config = dict(
    n_layer=8,
    d_model=640,
    n_head=5,
    n_kv_head=1,
    head_dim=128,
    d_mlp=1728,
    vocab_size=16384,
    activation='swiglu',
    norm='rmsnorm',
    norm_place='pre',
    norm_eps=1e-05,
    positions='rope',
    rope_base=10000.0,
    rope_fraction=1.0,
    qk_norm=False,
    attn_scale=0.0884,
    bias='none',
    tie_embeddings=False,
    parallel_block=False,
    init='normal',
    init_std_qkv=0.0141,
    init_std_o=0.00353,
    init_std_up=0.0141,
    init_std_down=0.00215,
    optimizer='soap_variant',
    lr=0.00149,
    lr_mult_qkv=0.5,
    lr_mult_o=1.03,
    lr_mult_up=0.96,
    beta1=0.95,
    beta2=0.95,
    lr_head=0.00571,
    grad_clip=1.0,
    warmup_steps=200,
    schedule='wsd',
    decay_fraction=0.64,
    decay_shape='linear',
    final_lr_fraction=0.0,
    batch_tokens=131072,
    seq_len=1024,
    doc_mask=False,
    train_tokens=613300000,
    steps=4680,
    dataset='wikipedia_en',
)
Each number is 500 + 25 x the weight over its row's rms, rounded and kept within 0 to 999. Layers, rows and columns count from 0. Numbers have three digits each. The size before them is the row's rms in percent of the matrix's.

# layer 4 attention value, 128x640, rms 0.0258, rows 14-32, columns 256-383
103:470484497493489497479539530527457525476514482478500452507494474485479478501481528507490502473502452503484531501529496472469466508486483478503478527485489490508508494502506527508510541500505476539487509499502493510474512455487521506509503513529475503521502571531454493496483525462496523507522498496483443505516504497507496532488487472492485517469506525498493490499497494519478447481466
098:535508497476510465528533472532557486513488502432534460517511478482532506491519501477499508456537499496503525504454540522494515528470523469504497461497466459485482467489513435526486492470457509485504470498481501522505529490544540512477498485515505491555513492477530527467480509497493485472493486477520517486552513490488508499488553509450450453449534507506510485490452515489520477463500
104:480522496507487507515468476527538510495501511560517483522511523521502522454489471490490514531490469443473568462493537480519502490482527498506447516454447494506519474496479457526476500500489502523497465497513512508531491434514516456495510475547533481510503496473550497498496473485538497461478524498466443478497510495520492535524490486539502508528498450512503506459516536458542534490537
097:461508501484505496493528504502528518495489495487504482494477514502502511497513440522510480516518507468546467522531455496508452522476500527495495500471491530503482514525527560485488512477509456534506551486502471481498547483504449466510520524512497504524519459458489505492501465479550511491511497500484516556452530472531542511505483455521505515521505507491497525500526500498532471554473
096:502518498496508470517521547445487528533549484467505523488524463538501527542524535515491507491439496520524525442465500525455493511475477518449554522521553493507557481518484485522499508487477517503544488514478513461524479484529478504454518524487499505549524505517500494495494482484534562488490521518519510557512502521513519517529458525511507463548484457540505487494504514516520490524494
099:457523552482507519510519502530475522476479499490484507528525490521454471484515547496525457547450498479491510488527471469529518491460520490479502464502482528526499469503432519496496521478489501472537503540510476514495531513486469567545483487524503506495513503489491475506518542548546512557527491529495537498478502469490496501494521500522488499494491552506527541500496552466502480530469
100:534472504522527482508486536484556491500519464482487496477542493532487524468500496523493520484480474501501470499500481495482499514495475497466500522499529510502488469481486564519493495470471491501506441507490574498522529510448509448463511505530481524510531483511476505503499496471464524517511521490505535477483534495490451473521517526540470509522525501480497529519497504530510500511481
099:495503499492487480536467476490495515491531503507550514506526555514487499488502510523494491465540486495490486486515482476533501514462479522517528516507510497523453451554519479486472514507502499489468501512437523495449476479478485492494503481466477507515531497522480527498480444481523515488457522474522489511530505468499505479495487491487511516463507500462527480494480519457496519477519
105:521485498506479488492495508467552494480490522517528468504491500501519468467450478524471512511479499546499493468481482450482516488431522510462465446471534523529475498472508517477469518499559481524449458560491526480539495444462530451555480489478480513475537501507490514481502518493515551515500509492480472545529526517467517484463552461534473513487518500526532469536506521506470453528530
102:503497533534507471522462466485515450543497509512514551532505531536515504477476533524530450489528489537534499485526514544497483469472493573519546514499488477515498533484501499503439533493468536513502502513473507477477504492516451532485522502468523448517512538482509515511500493452482532542492501478502490492537536484534515481558497484478479482501508535441524492479500512499461450503518
100:541492494495539553494507498464526492516428459521481468473473519500513483480497511518518513499536505473533522526509540503490517550507504522490515487507517501487512483484521488516486522486477553513465488465516515470562487516508479491523488539485499486469494505479530483505519471506501519486493471505500485481507491501469487512505475505460501495516512552480514502508482490495418496470452
100:498528523478497538492436499533491501490516506492515490460512506501474481536482475467482522473423491512475515532499462512508500480532491535505471469549520490511495501525480480480500482498511486533486519516481471500494485522512564536456503474452486468528509566525469468470488479481528462544470522499491453517530477517485475503489502508501540516500485458552482527500468479508511536517485
098:481478484499496462500533476469480503521545512504520561517528494488531480528478530536533510501497501458493478500480490519481501455501518475491517509507494417515503511493490531487509485509500508508464514476456471463504459458518542533490513507503506526537494541478480521501489517489503506496504468494572488526520508526490469492499501512497483490494490517523579506543528489508479496513532
098:477511541471476477508538543471469469547516542537501502497486497520536488505471522512483509461478470490515518495476514460510526526469473464507404505497462527477516464457519528507446491454487542492494480495535488520489494487533517514500496481524472541506501506551489511469524492500502482467544535481522521506523515544492521487528475489506495562458450460457501485503481486494528508521509
099:506493505486485468518532473471490456487492490490453519509479493497477523498465611539475491533493491465504489516463549502549515544489479517447569475470510546492496530518500498504471557497513520490483515500572499478528509535539459458496547455481499496523549504496464456521493513498502499506495529468503513492548498484518540519463488480462468495506481505461480466507469479490494566525474
101:515483525576501471487533528510501514513469525559517473436552491475539477503492535505500479510507482477472494490479486515486536541450497492496511509463488543510503484478507515516521496490490504467519535536500525462550518466483474508490492514506497527478514508489540522516497541494506483508501505467457495487505487502488512480519511455489494498442507531484514522489511510520495520433518
100:452484504499519495461502513498519472498501522534484490511508489510477507512490462495493498501514508537512507521494520549477476503502480490523464508488479527475502499517478503515532486507481500527522494488482542477492549509492542480511447497496541519505466507478501505499503545501511496508512459478507507473478495500506512510497508489479466427417529441502539527517451485465540477515483
103:508507486465470483517510509462547517492480510499507548499498472507483524462517487498505505521464528508534510512481495479480454486478523511538509499494496513542539504443514528471490523477473504517513535522508440468496486518520478462482553481494524504526496492473493494481478520493506478500451520482501517532489474515498484529485540455485520432514466497475535490499502519528469479528523
104:473504502540491494524532491474472508492504552487512491536479472515512482500507556497518488539478458574481492462508481444508570465450487538537482507501510449456500502511503507489467509526506541453475496561475456482436492433493516561453511529505478512470488479531524480480497485467497523560491502496514452488501534509529500490512471482544490507501530531524526492496501492524472543504501
# layer 4 attention output (transposed), 640x640, rms 0.0576, rows 14-31,142-159,270-287,398-415,526-543, columns 256-383
097:511511467503495469460533515505526453511502504497535497544483492508477462484492484492499502513520521493448484546454482477540563474521472477510509510505514441470478511447489480491491500443476506501487533523483490541518484491469466453475497522523527514482454464505505468444477515495524531536516512532503474503526444520502528518422465534454491486510499510487539524513467532451491466508495
094:478498527488471479521535454527509484454466516470529504461501486478488480496518528494433477465502522518508491512504506502494483533458546507491465475455529536453492494526533518473500486483481516519472481486512510527478479527504524490496504507510521505500486497481512490590472488529506513488534481516527496520499467470493488507549499507505546511525498482510520509511525508490494500490501
087:485535522484483498483462525489520480490539491484473474474496491513519492521499454508522494515468504471476452505535527511534515504526506479497522493507518505514518526549518526530470493505536491497503468492474540519537452484500498474463513522501515505505498496488511476496500501500483525539528489547513485517459484515510488498520500546537491509492481496516491498526511456444494437476490
098:510506461487506580489457506521527491467501527491501462455492497502501466485485489484499498512554550483506548510500524503525500529492501495457472487487503483541472501492467540473502494497510520479500521512491474526520460524490503503527472491480479475535489516511459509521486487508475494517468490481479497425512495500466554494462518480516455532524491481515527518490472482496524520503525
101:517476485501496507552507467487476501525543444519497515442484514510476495489480538527502475509476501519495537524515482485498495476542564511469511482484484491474526516508460468529465494503492522539565533522468472517495494508482511479470466509502494463498547483504543455483522520531493456489491488502494485446544482479483499495505510481485480506542480470475504530498494484444527526500491
093:534500496492476478510459483531460524492497485528487530515534516524484507496466516496521509465503531506506546517476515479539466460520510480532434505540531482498531487494533533496544494510492532478481478495441513484525479467511483503477464511495463525508512429521548497535465494497514534441464502484479537475466469457472538458536507482476502484492524495497514528489554565470517481451499
098:415474499517449486511488461497464475523537481486504505507498503483490509514466494526463468480480523478480508497518509472485509467494504522499546475517486503468476522563482487497511475505523457495467452514519510467515482526498514508519518503532486523510546526545482485488510488521532516482476538540499504524459503485486469490513479455498497451511516525487463471473518506496456466518480
101:492469514504464499502483496532498489498515502505523519482469510508519514491519481568521511460581504543469529480505537501478505479487530451529480498498502526497502518535513463543478443520496494534512498534531464502490445528509464493508495489493512495534534492510502535498535504515491521491498481483463491497518453521519470470556491456452527475536474469497518496460470464505517490500495
098:522488533537492486497527537511539454525495494505552504521527509500513438486522436545505506513509504483521514484470497487494479523471500487517509513501465534520463471527497471465476488443510484491466493502485449494479533479473481530508528498537489507512462519524475496476500489486469553493541476530479519543502487496479519504485509471516528510478484498513475453508517557527538484512495
090:539479496526512506538463489501482472515509513475516504489543535468506521475519487502485509505532520541513521482513491506462522478558465512491514506517490507520548492446473519494514499522470523522458524493500493472521517545513549498498500517522496466510516465460481519515470504497502488494509479486522479456489496511480516499470547501490482514504492536457529456499504490519485487523545
099:476523518510496473468497494440469473565523532487516532480455488471481509554466505525492505504487460536496471471557502518515545517433458513519525501508507541504502519457508513493501530526441469456468483510465501502490493468470480514466512531480469514488515474497477517495529458523504493475487511512504459555451491527508517492536482508505510488501513477479483536504513447471496491507519
091:477512502496526538496490487495495529507495456504531466464507561452528469481524496475514506489516523509498530546496485462515499490457509454489504518475452470504491509504493494501553502453478518504472486538505463469540444487527522505503494514529472515463493510485507523483458518474490471509489526502451503507511547503481541504541508501483490494541529558509523500514469510517533499433462
098:526500488521467492514544459518526502445536478527469498507511501541490506499558510506494450447516464511489505531509505506494476490490476515480553510530533557494534508521512490501542507517489509511561503493557538449507536497495471516467551512513444545531541532479476525493570524496503488517510474452514507480514475480502484505470495550478521482495512490479491498529480498560465506478500
098:433554517510461488494483526518503549451475499489485517514467512499489528502483502497557520527502524511484473493506518517501463506498519456535509491485557463516493491498517521504476463528483500490467510444522532473503505540491523532452498489504454543507498482497471500522446513530485516485502460481463468520456513538490528516494498483529498510529526465492471527497451507543504486500465
099:513480510530525511505470475498470485503479493531458530527492512493527516485487502513508511536519487548538508525514501498498465478465483537495479471479483517483484474511482436525489526489453543551546519531467489529486521468511538482475508492539505482510492509510493463494496449541497516496502494473478467474522478455492495506504491480500517534526517502498567507549470528517488508485500
092:505535464471488509572579535512504515520520503452547509485514498509539492456560506531492491469501514494528466518480567461504524505515519451521517510483514524478474507488478496489531488506476485574470495471491502518493474469503472507486500511500506584466504499478508493525536514519489503455503473479500479496491516531506483480477510487481492470515529505509521493423500489513535485458505
096:536494467509514514452526497466528515513505496478472542518465520592501447477502506499520476510502464541524471517490529529507490504488530512521521446514506492528499543514506482471520442535507487518509481469525494482520515487515530499464499522475488527509530494457503476536506505480493477474531500486471465520459511499488531514512470489489519515520553494531449523486519501514524455491544
094:536485473521498560530508530457506513467483502504462489491511524475560533483541511527493479517474518553488485502505483476518504509495505494503476529499477486501516497507505484524491523454556532450518499495507446539500493500534500489489483460505500488518482517456466498485445487484522464485494502535495516494465441450466515541497500512518503516446507488439523483483503469494477489507539
100:472503516498494480493538492522478499498481497517482470471485479500510522523491493481505533455485472514535481571499534500503516469479536533465472533452517465506509497498469481500535509494491492532501509527445531453528488493544466492492539561485514476512518458511519501496525495503463521535507456505480528472493480524529511529469484554481461471553509479527510504469480491496510475440472
098:504502470503481492536485533480507466479522521532450496532522469514498459509496509492528478475506558515518504480487508530476525528482504525522554541504487469486542509523471529506481512491500501530458491489478522538528524517518500498496502467491493505526494507544544487515501498471484511487492498486476479508487457484527518511473540511488487485477476550497501552535523524464505512460498
097:501477492519477478514496481498508559501470489518525499508451548503489516491499532495513506467535485490487538483479531512495489515484512514481526508545518538473511476528503537492480516478527508480468516505553542511540520483490500496535509461481494479486485505493474484524496506536485512492505495492497491488523529532472499487479534498479508476494425579488500499493539516509470515469482
090:483475499462498510532548464507506491485471467526476473508566465499505471509441498523495493507511484509494481481529518496490494510499493542441474483509553520538540500483496514495528515492523494451484528459503476506562471510508514507493493528526474494467547510455466456489529525497518489482505457484514515512476514550552560497496470490501516521511479562496478498530538488518497471462515
087:546509527543483492507484530482518556542452501514496477471552509494481455489504527449532473484503499517518479496516519473528496418480483497472528504543503462536484446488489494502504526504512515515500533522482534522495501529536527493509466510463510520467495515528488519500519522491468537497515465524517444511495444491512509505523462565503499501533515508485477520519486539505501505508470
098:479481502495480494520515541486464496440491503494511496516512522552512498500535515487459460496495484519459498488485473527479474501526512473515502450503490525527513500513465548486500471524532468516535494467516471472469530515488505524482513468458484456484466499512512486528479485522506518527519498521537559526540456470470498490489449489469529516516512483526519550481484582484526522463465
097:470500491520525540491464469513511449512456453508504540480520513438499533452512468460468498482441468484534502453474515483494507517460495507479482503465460509499496488464514511516512480527485520490513480500469511488474483521477480459453488500512483528550538533512541488503479529511478526534502503503436553497464544485533468517528528531530481494535493484464511490534518518480490540513526
094:520528526531487521521501492500517550541515486487500508503513515522498529490473493542490541445472498528492483516530487488493480491439470530494538521500500507466486487550511547463459525488508494497493527525502493501487518465516530514498446510541522506518504498515459499506478447472468528506538476491499524500516488520495504527484531452526512518493541488496490457496495516501472535508506
104:558517515517463495507482526513526509469462498511503476510484463531503524464474494510528503538482525460495528505527523545489492519482501535445498466566517507483513479529469481478478499497469463493516495524509479497505485551468510466522497495468488520547488514481475483497510461508542500540464523493510523527473475482475500510520550422499479517527505486464532461523502503488428511497519
102:530515504503494510500506495558516463444506509486479487514506494484510493489523526485523508461515474501488502517484490496485522527526508540485517465540485494506488500542487467510479509517560465482452540529543516564476541459508512555497476521478509448493480494457484485484471497462504536496509506470490526438482468505487531484528515482533504497475509498538488498494487494494497487467491
092:540521501485505520499510525528498431513490485504494524533539527480442481488490486492470491508536490494447491551530503530532502455520464523499510499479510510499524476507493420515473523501460486480470480506539495497478511488423521505532515497474511513498501506458453509531532522526496507524453495532543521515526501513510487489548475493505505524533453505495546485500497512481501508508523
094:499489494516513488459472521484530523482534462503471479484499487478448514502493495493502500474504509477546499472484467535517519532485461509500472483492514500496495496515506521490521500502479513528531530476519536465496542526524491474533483502522505496511512546480513510487535525507473514523508547509498478521544498466514505505492443538536504481485453475521478494485530504502506493535510
092:512513492527507465476477514505494442495533487490485514481477510467531498528507507500505514529475522482541507481524537479524519491473538512489505497458455494483502509498463453525514513461465507480487532487494463504529514496501507508492475497526432480514496510449504500484478524516480486503471515477507468472482528485469547518543540473531508505496502520549525516483548508520489493516530
097:485520503453482483506481527488533549480532477522487474467474505511550492506504538510509482490472526490501547495555545505533473495539456494491484535524514494497521494519469511474512509490480504477504502489538484488536510472516511534465509492518503461478532514488457469492555474507497536501555552509521517469509495486516476492501491505500490526502521505512495503503515453489504488527468
090:510514480499509529486510464548518503494551512504538504505478519498472485492505558491492568509513523475488480532483478518477489499494489474550577522452499504545501537505517473435472486480499501487486514506511529471494517498484504477512481505495513451460528487479513470501482520489490508509463475483519503476491476504528570500463504474466496506484466522488490487437479526453491541482488
102:498504474533499513454544497518473499518507521505501455469493490537523516519483458520500508495500472475483490493497462538502509510491494473536495549532457522522565515525484483542509506518468457454502505494507507503509485439472449488514524496499451534471494490465499500543476534519500487466514485536494501466484461522494473491482482518505465491423507478470496539456525483492506518459508
098:527545495510458453461482481520542429526495494530498491483486485507488499487526548526499561528522535485456518519520537524512466502502541516480501538526493489470510510501517503523462448476531514496538515483466479531512509484469429549496487542479513493516493483518456497515471512498500491511508487437491494479455513523494498540547513482528498525494521487500513581496524476500474460528514
094:483537477502482540497461519498516455428505490542523566462495493502526484481505496467486505513478503442484497496517513507471494494509508538473486520510496494530475508495491496484482490516505472522465528497512483533523512435513485491468523498509528474493484475502543514471499509503485476492485498491473505469538455544495443492544493446523483512506488511502500448489465480477507491518473
097:486510528514511530541518547536506530493484499520533477483492488485485487483502515435514506473526499477550536475498569495530490463507489527457455534549474513513514495508469452560506564468497490473523501480499499537475524547486465512528485458518503494500493477524513518473519488508469476467485490474500499472517491480472433530495507474519487481442496471528542478465478521533475505488529
092:465484465533506505513486520498511497536503501499509495539475463489525492475499503519526507547514462500493543508481522487488473457489502524517525487510467482528502488448469469513475531525503500481534472498511460443459480516503536503539496502518479523510537533512519519472492494482582495495481559454518482492522500525494479503491491468508473530493530524497512524514528502493512468513497
094:487485487530561482506501469498484515504506491470543481524496506482527563525469541481517510529493531483516517527498457487462517504498511532457496525562500507515468478470514475459516524522506530460514497487494530488499443498488503493477481462542488479526560492495513477472526498527527513473526492495470490515465520506465528494495474508520522504544518501481487494508498483525507534501548
100:525497489516508528530510464499522452499523506487452493520497476540500482475521484534496456471486483517495470531498497497488463510515471531496491503507492521507505523491527497477508547491531506507458484495494486486503501444474461477511488489511454498523538437457490510498517490502520492499529514481505552536498497493505480542527473497480537455476468494510451475494530494535524488529506
092:509506508500516483508510519479472531515503511552447511527527452475515557479484525508493519454469486490517497477491495524503478476455450543497498508519488470515479489479528515490462520529500551505535489526505504431467520472510520510523497477460479509516459532483479495509482500475497527505493485492511476527491509493489541459501484515494500500548522515510521450558509527491487486529505
095:507473527512492558526507525488451519490509440490444504526506500517468481471513511501522482498501524553493492479443501507547516534499492515497542452491492471531525491506477491535496524542500490460506483510466502510490531528469513523472489489491488502494490507484459511510520446507512509486503478494515505539493470525540484474550536508508495461499461455538517480506462541491481467531460
095:489500503493552507532505497521530524497508516496528512519523507500497528511491487456476514472469519480554498511522495488490521529475467527515473500522498527527515516511477545497528503480520468519528469526451527485482522508449544496490524529483470507536481497474483518492434495501469490519512502487462532474464557496473502520516494493513473507527490489514485500500550480497504491479515
096:476486532541523478484457490532483493513550520508474501489471521504502501511493510516555483512513477517498437503499512516471501494507467520492510527495507529536497522548483496515524538496526478520472491511478526513478538521486476515490505509514448493488510478516490522471512456468502505481511506517491496492434481489500488473454525540516484500488517488484492469510478454470502500449477
092:554539489527510500505504513461511493456506525521505467502486518555494549489508548491483517506509498497477521490494519506455501483468492477457442469496543534515491487559520510535472515567489515494518516531499527489483526488478508490466526493478500451487472518504560483488541469486501539527474452504467528489513505514476460449487494449490475542526536506519499507509475508489477509509510
093:511518516517476468467529488479488514497514490481509502516509506470520495487494514516493510487485493526544478531488533531537447497477484514538490451518510483477527504499529496531455498465517505562504508499491511462523479454521495495477492475525452483523506485478512490502570489472514465461444526460548500481502524501492466456523489461507512507495529454516525485536517506503484486488502
101:546488484498529478494499473515500479474491471503481491497505527454487466457489493511508530443521469530515519499513510481517526474535516476512467513449490481475524525461478475496539519485492533501507511523492505447519490505462531502514481482505503498505499481515499475436446544501505468453483468468509514511466513522490526524461493522499441499539471528526534488497539484483488518482486
097:510509511491497515496486476505520516490499488487519486513527491536540519510511491492478495534467509471507523508529534513475504510507504506503505477459518519455503517492542459476470495485513484519504517498515532492522509531516504451510479516523522501530527489536476509464480505486509491528517529461512525458501503555530511529481461508517514472446472502538461521474500493536487505551507
099:456521478504500509502517504462480550482537533510475541532486478480508512512551521525539544486494521485516481465521535477489503459514497493494473516484487476556512487509497498446459526553486502492459501481500499480526500464526501538490483462517497516539464488493516501446481499489518493488498466494472515501594512543491521461482506448511501473505495522482504525513533504502520494429507
088:538450485478488483522471488481492438518457530484534534503507491446509448532505485566477528466497483549479528525484514491498474514483498442506450489475520456450514519525506561464479497470460530480514478539490452512535503493491466499515456516525500411520552492530490461481485519528483487501504466471554485521498479457492498508528500499485509521475486495483487487486516523498531491535475
098:500476511485450491504527493506503479453493487542475484485483489470482517545480500554547495549490518484498526464502529461520516523526501435501540532465522524543515529521522466503452508513520475474469489522522468483472534497490504510442515504535518464533535489508476483520463522519465468473503491469491533549514470509509506523515512458473481513514494501501510469518491489473515459441492
101:537482533532505525496512516462461505490496520523463478501526505504535500502480502491515486467465494502485524486509507489517557539467476459472447510478478465508502515522534474492460458509467494471501496540551519485508560451502460496475528505521512505509502491486489512483492524476470523497488487491502533513495473516515484518492493495485497512476514530490511516494488509455496483474478
101:492507537523512480499495528516484524456482527508501463497514489513491499551508523503505472475488545530496585479486478537529505502530465485494518460425518545534466490534489532494499464497530449469510474486501482488467507514466521515487454492495481501510472478477524498515544482517515483484512486471534498521448547490461522453549547490504533487510483526485519478490456514477471506492505
103:525517478499511525509497502512500502537512480500505495481433483516489459511487509511429545498506495556549502491496496485479501516452513482467487460492503495525493460465495522464471541494500526405501494516516512511565496511498514507529470488488537523499489518520485474440497517478496550488480531494494494507510483468482498512511494508530515481564500485518508478480499492532462509474503
107:506492499472546542495512503489506493504505479485497478505507493515513521515472506496491516493476506489490490506525463503472484448532508456514475462507487528518472511502535530536532513569486509480519495486482485492515510485484521502515501521488457487477510532519511556487467451514465443478520519470506486504491552482486504500513480483495534465495522468491471477516492468525537505520551
105:582492514523494489519501497515499525511455481519498530493552517549480481504498461509482488527483553487486506500475488477511524491513509472526484545507503503490521512526467523568472460491521490535506534495529521524498504492484483493505504491477511518478523476481480494475561456560502473498487478507508498502471514515468475498509513508511526477514479492530534485473448471546494547483487
115:515546499506512518540487576493532492534487507495453533479516513537512466479486513497477495483488474520480514495463464467510497490475476496458452493497508513474477493496466489536550525482525462490513479506542491480502529476469503532496509545498480521479493468517537479473466513486474487478493466470490507510544479421509521465459525486481516485503452510540499490504482517521478467523557
105:507520505534525480504495524493459535531500516513515513530501562493514528509518521494569506437471483494540508511531506485525495519521546463575534532525540515506505477512508456519503483480507481516528519508481479439482498522522519520483514517483564496501503520523542541476510480521506495448446469497479483502495521515483480465519503520490487479498525512452487511498554482502486500488511
108:433499489513480489464516506558518462495478507480490486528468518481474550500494468511473531518540488483490510539493541475480522491459499492500508495492469519506517481548450488515510552501482458509440488513518499514480509494460475552477521494484507473507523512501461504532492499536487486495504530494493539453489538513487497502501483479495501526467498531504461530503491499526523483500484
106:511539480524517491524478495517521513525491517514520463537495505482486478489507448480493536497524454510505512513534473507477489475543486541517536533520503519477500494518513516464492487499473499492457509509512485493462464475534498480544589503485535522492467521474530505436523504506506460492470523530485468486494519448465526524485511485511531474502492485500489478519502431562502472486533
107:482532545505500490497491506524498477496458509502498471497510492549498487510506502513528524469550483481483496540540535491507492521529530497509485548564488499488545486543528469516520545519502509461466545514508499506527470499530445544523456483509480490527486440466455483492508507536527478473518460476510508556498464489485516495529486467485529545490478526506538541473483577508425523464511
108:511526506490511530489556460458472536520491519463493467485524472479508487512510514478479475538473507528536516530526504517549495490519493499529475515519504461462500522506506539486514532525460523477508505464506499505510505507528488505483485501507518506473453527495491527534492489492494482510500483527528493518505556543512530533563511512472510531478526518536488540480563487515511481523521
106:501469472486486510474522491525497537498495479483439523457475526493506516540489550463517501490468489506497486505461523494494520501513497489495531529572466490516493464482478516494498513473458504476511492496523495490501478501517485486471515465475507514477514528494523524479503548477437479486493492453514497506515511509520516507454489530512495505453522489492480492458512464513535541488481
109:450466515464500537468549518496505541535522488508507475545463470522483532545486465489482489473478535492489493523495548477503522488508525432486526535474491508488507511491493519544529532506484490515549493467479526503503534504495500455487519480510488492494499504536479527498480478508482490532490530519511487515520518487546494496471465523484479496500506473519512473484496509440498494525489
105:467511486499509517473456508513509518508491537504526493507545467516491462469494531461494480512475530467515506530482467522490474492506473506492519456490519504475471535504544532508521449491528534506501485487494499523497476513504498480519506506482498499498483528524551515490474510514505486563520509518501474473504514465509526550516486482475531452507515480487505449489500519511480454525513
109:528482468458502502554497485483514473495494528514512528550443490473470541493521543479507522499462486502516500466488505494532460496526516540452529511529510491486521448510483560520512513500472490488493518465418496493499531499487488508510523491473521504489494527523510476489480470522519512493490494513551514502463502529494529487486528512515472489491488501497526465512492462430488517497475
105:505494564508546547502467506507465540539480514534482497457486523518496499479490452484479473528499570536513504529480476500527533533496484495487491510499476503520482534464473524499479500502504468461490492478522510480502475500491513494490519523527529475500480506496473478517509465525530519460522569533466526473487532531487510498477497486496487550484514470522508524480462503472498471549512
098:518449503522486529509520446525528478523497488478517458546518497506500497455499460455521457550516503460513485514479479484459498480486488548441533532518476555499474489474504461504533503549525499486462494493450510527497516525515503505480521484495522517466508495477514498534478536476526460473505512489521539509540469529466521470460481492467500485500465510526531505492487509488478516443544
107:525482530472457478463494473477475474513452514492547519490503478532507500499522505505489465446504505535526531521537489536503479530499516496526501479467518457501482508491462497554514519520498475536442484480492476491540463471496500495494483529471483477458507534503533495500520508492534504527498511519522531492490504496478492479573502530517538529513510488509444470505491506511509476548528
098:512481507495491468477466485452512530513502505542495525526481511481452495457499491526509511497510476505467486490509479498443491485468502515480465495594520511501508493472451477479514494533526534488503510520476467482522475519472533537473492488494509440521497526493469499539460482493531496478498508506536522517521544480516511498485508451509543481497502464526456476540536479526509488566513
109:476486465483492564540484510540516515510509494455478475501510500477485519459505469466518506504484483502486492521499529464483509459472511513463484521519445515496489520533474507512527547488468531482505529512501527484502488509468490478525558463469481542505525522496493483486510499485503503500479525509538560512501514519527486490470457438514483504448457542506481514500519545522525529520494
109:508454508537484463484566459521481463529501524478507455513516523496504520485500505463540496510470480481477526518468492510527505462467480512519480492556505505465516514523498533535543456538524506474491474509478501513456515534538465512486503491450475531503545474527521483545502491512477544513498536489503523476529507535465489505470476505468541519446477517513499521514477492456504462465514
101:509495491524487500502441519483484454496464479548519555482528499457507509505516503480507499495507499510498505511528535496474465524527509553493512518506468544490484461473479495513511504482529512529520520447487465500500516496531513536491497514487518474480521538436542472496487504508515488506499527509522530517494473485516495497560538491526508512462487498523507514509494498529490501528486
100:463492497500499492465524496475463516527470540498539493512521557481514563507479487506498473494520481504473481526488512528491496477546485499495513516547487527513503505480474541458519517527508505531515507544482487529522453532452482514485520514428466500530506552499494494479537525467500485524483543532462542453507537476514480442496538487519501474480517515518498535492490480540541503530512
102:458500519511468451504557511527483465549459486506526500553498467488478533480498475506504446506475512480472493493498420504484523501484518467525526544472504490509488492457533519458517511516469489533498580484515533498466534492498484488458460511462518485495499498523456455477450516504524479469545473528488488518495465515486491528496500534488513520476497494463511523487480516529496529519465
105:527523555475506478521501536485469546509517493508492513485497500484465524555515502531528518493485510492481475524504540524465548525512508519512438564516471533480492521507518459500510527507520509501513503532551532505475457489512530534476521511484511516493516526502507470526487485518517557517530510513491424542491490487454508480507477516515564482492549486508505496521492512515461541493530
106:503507509501523523520490501491482493485477509512514500508482498493489493493498518482515471523518451516486502510486490549508540539501465515529496482535467529482494501495523523481533485520512448500465456480555474474482485489490485485498525532489490492479460508506459495476514482492519464522484536515475527501481539478525502509467500457497537489513495458526496476501511495524429486467504
099:504479496528517491476529510494521489506514489505494530490466444490472504439481486558505512496487520502502450524477524470461509498452501477459486468474471490522490482489495486504500511462505529540509529481525517509484486519508496490459486500521523445496516499497481438497468477509499496526488480476518486494507513475540483510531471513505516510509512484474534527479481450532487535528481
116:494500466493482492482515496485505506514528535492534514526493462513509507499503492544518520527545491502478431522479479484523495523487510465509560427516487506496493471473486503496447498468485517494502558483497464512485491496535521484456457504477507498455533491545472478521521501520490494505510537515549471486517501517545495497486555482528539489505437490525480453518466466516565514494472
102:489519458508512518462516494531517479497416468534529510533530461491517448477453519496522517541467496503467512526493487517453517527518500505496502495449466465479472470474487484533479487455506484493481464448492503453528493466475505513513511492529516498510456511471502501500505502509480433521525497514493538534498473496528520503486493518524510565537498520481515513524509512491492477536513
104:441539499452512483502500476541468489522499493476459555509513523463523511503525523463566501485469511525476440477521501499497534540495549529504530483481473470478492450475515488520511471526491530486502486535466540530531503482555493480446504512535510510522495507459455470494474488471529489494491503575490487477494518499510485499594494533480464484515471511488516522520521491477546452489504
105:491508480508504510527536482499511477512499498486500519493530479497497501529465514516500474488488495494495550479512468530510500522476474490502487494494547504485465525522483477493506497498523495481488433509512512531527462488488523505517495514468506564514524511497545502490524501531497483550529478511501496529473463484485474534467503469501511466493472476513498549463488477498515514503501
098:503511476496504518539529453512538491476538477490508490525547454502525549536503480494487489508479511507513448502508517514493474530482527475521507504511483457486490484552488544471488498485506499544498516527526531509509527520528493500498501499480531487512547531455511494482528548496518463490511506511509539492528467495505465454503540506500522560470491507477466522502477500528532514505500
106:474524515506515466503534504491505505448466537532473461499497496543526502480553497536577530486517504476489498502546455534474521509461462489510520501510537504508480499526524479481489492523498509543487521486520501512523513507468485490465520504461471508508514510533504443526451485507442547475542518535481518528524521508481494464539466523475514505466528487511516540512537556491498512484496
107:526470460496527513529507518503489482486456502490544507473461478505512492528476477496488512510532538498484484507488539500450478506481481505487452498510480498526522469486505435532502503478531518530516469497462512516450489530474520458515495488552542489470483488545493475515490530503489532525506515511514499501470509484495431519509486498551465545527512531570518476502483487475503509550453
104:502504493503528464468467452512471492527514499496517516470523460475493534490531536532481499494539472495506469520496521494526466488547509543485451451493492486509497454496520504471509512483496492484545503484501499529486486511505475529529495526495493506525521480522542481516525492490533469533495472513479512462513533491520521535484499469490502494520488488539530500493505531453504519475512
104:512518482512479468507533465513518521558493495460470486497525492507519462471469453517532515506505448468453536481476568495479507489493494482508468530514465495513509461503493534496499467499482479462531491524536512498518486534514514531554497490488442532513449530492493561528540534471481545468464527525503489467501516504511521506501457476518470530506497464495508547490567463466527482454483
114:509501476560526520509427486481510498501483470507495552493456505480522540514487497476517489491486519480503522470504536516519497474554457534493494483483480471471499503533499536538513527494536517524512461499463492524476473509498534475486566490510529461499508485520466518461540434483501511501514497510506487514437520466527535489506540513507485474512508520510514482474482506474488527537487
101:541521523490484475503503542506492532504478457497466511487452471523489479495504446528467514508495459499485482509533437480518503515471447498513478539445512446474522504484497494489470500489482523520451515496501475505466521523498488502483460489492501424513542495530486497496484511498486512541484507519485524544497538451482501546495488564497505481539507576509519455551512528507467520463444
100:504533454497482514518454548502490548520499497495511513488513411525466531521485486492473533493503481471492458501536495522515510507490527507509548456501479521486464512500520475481509513489433489517517509481526533498475475455518539466525483501513465508509514482532467436535491472503473516501511499500481526476521512498523499494557482500509531531508526525530488528508519500553511521436487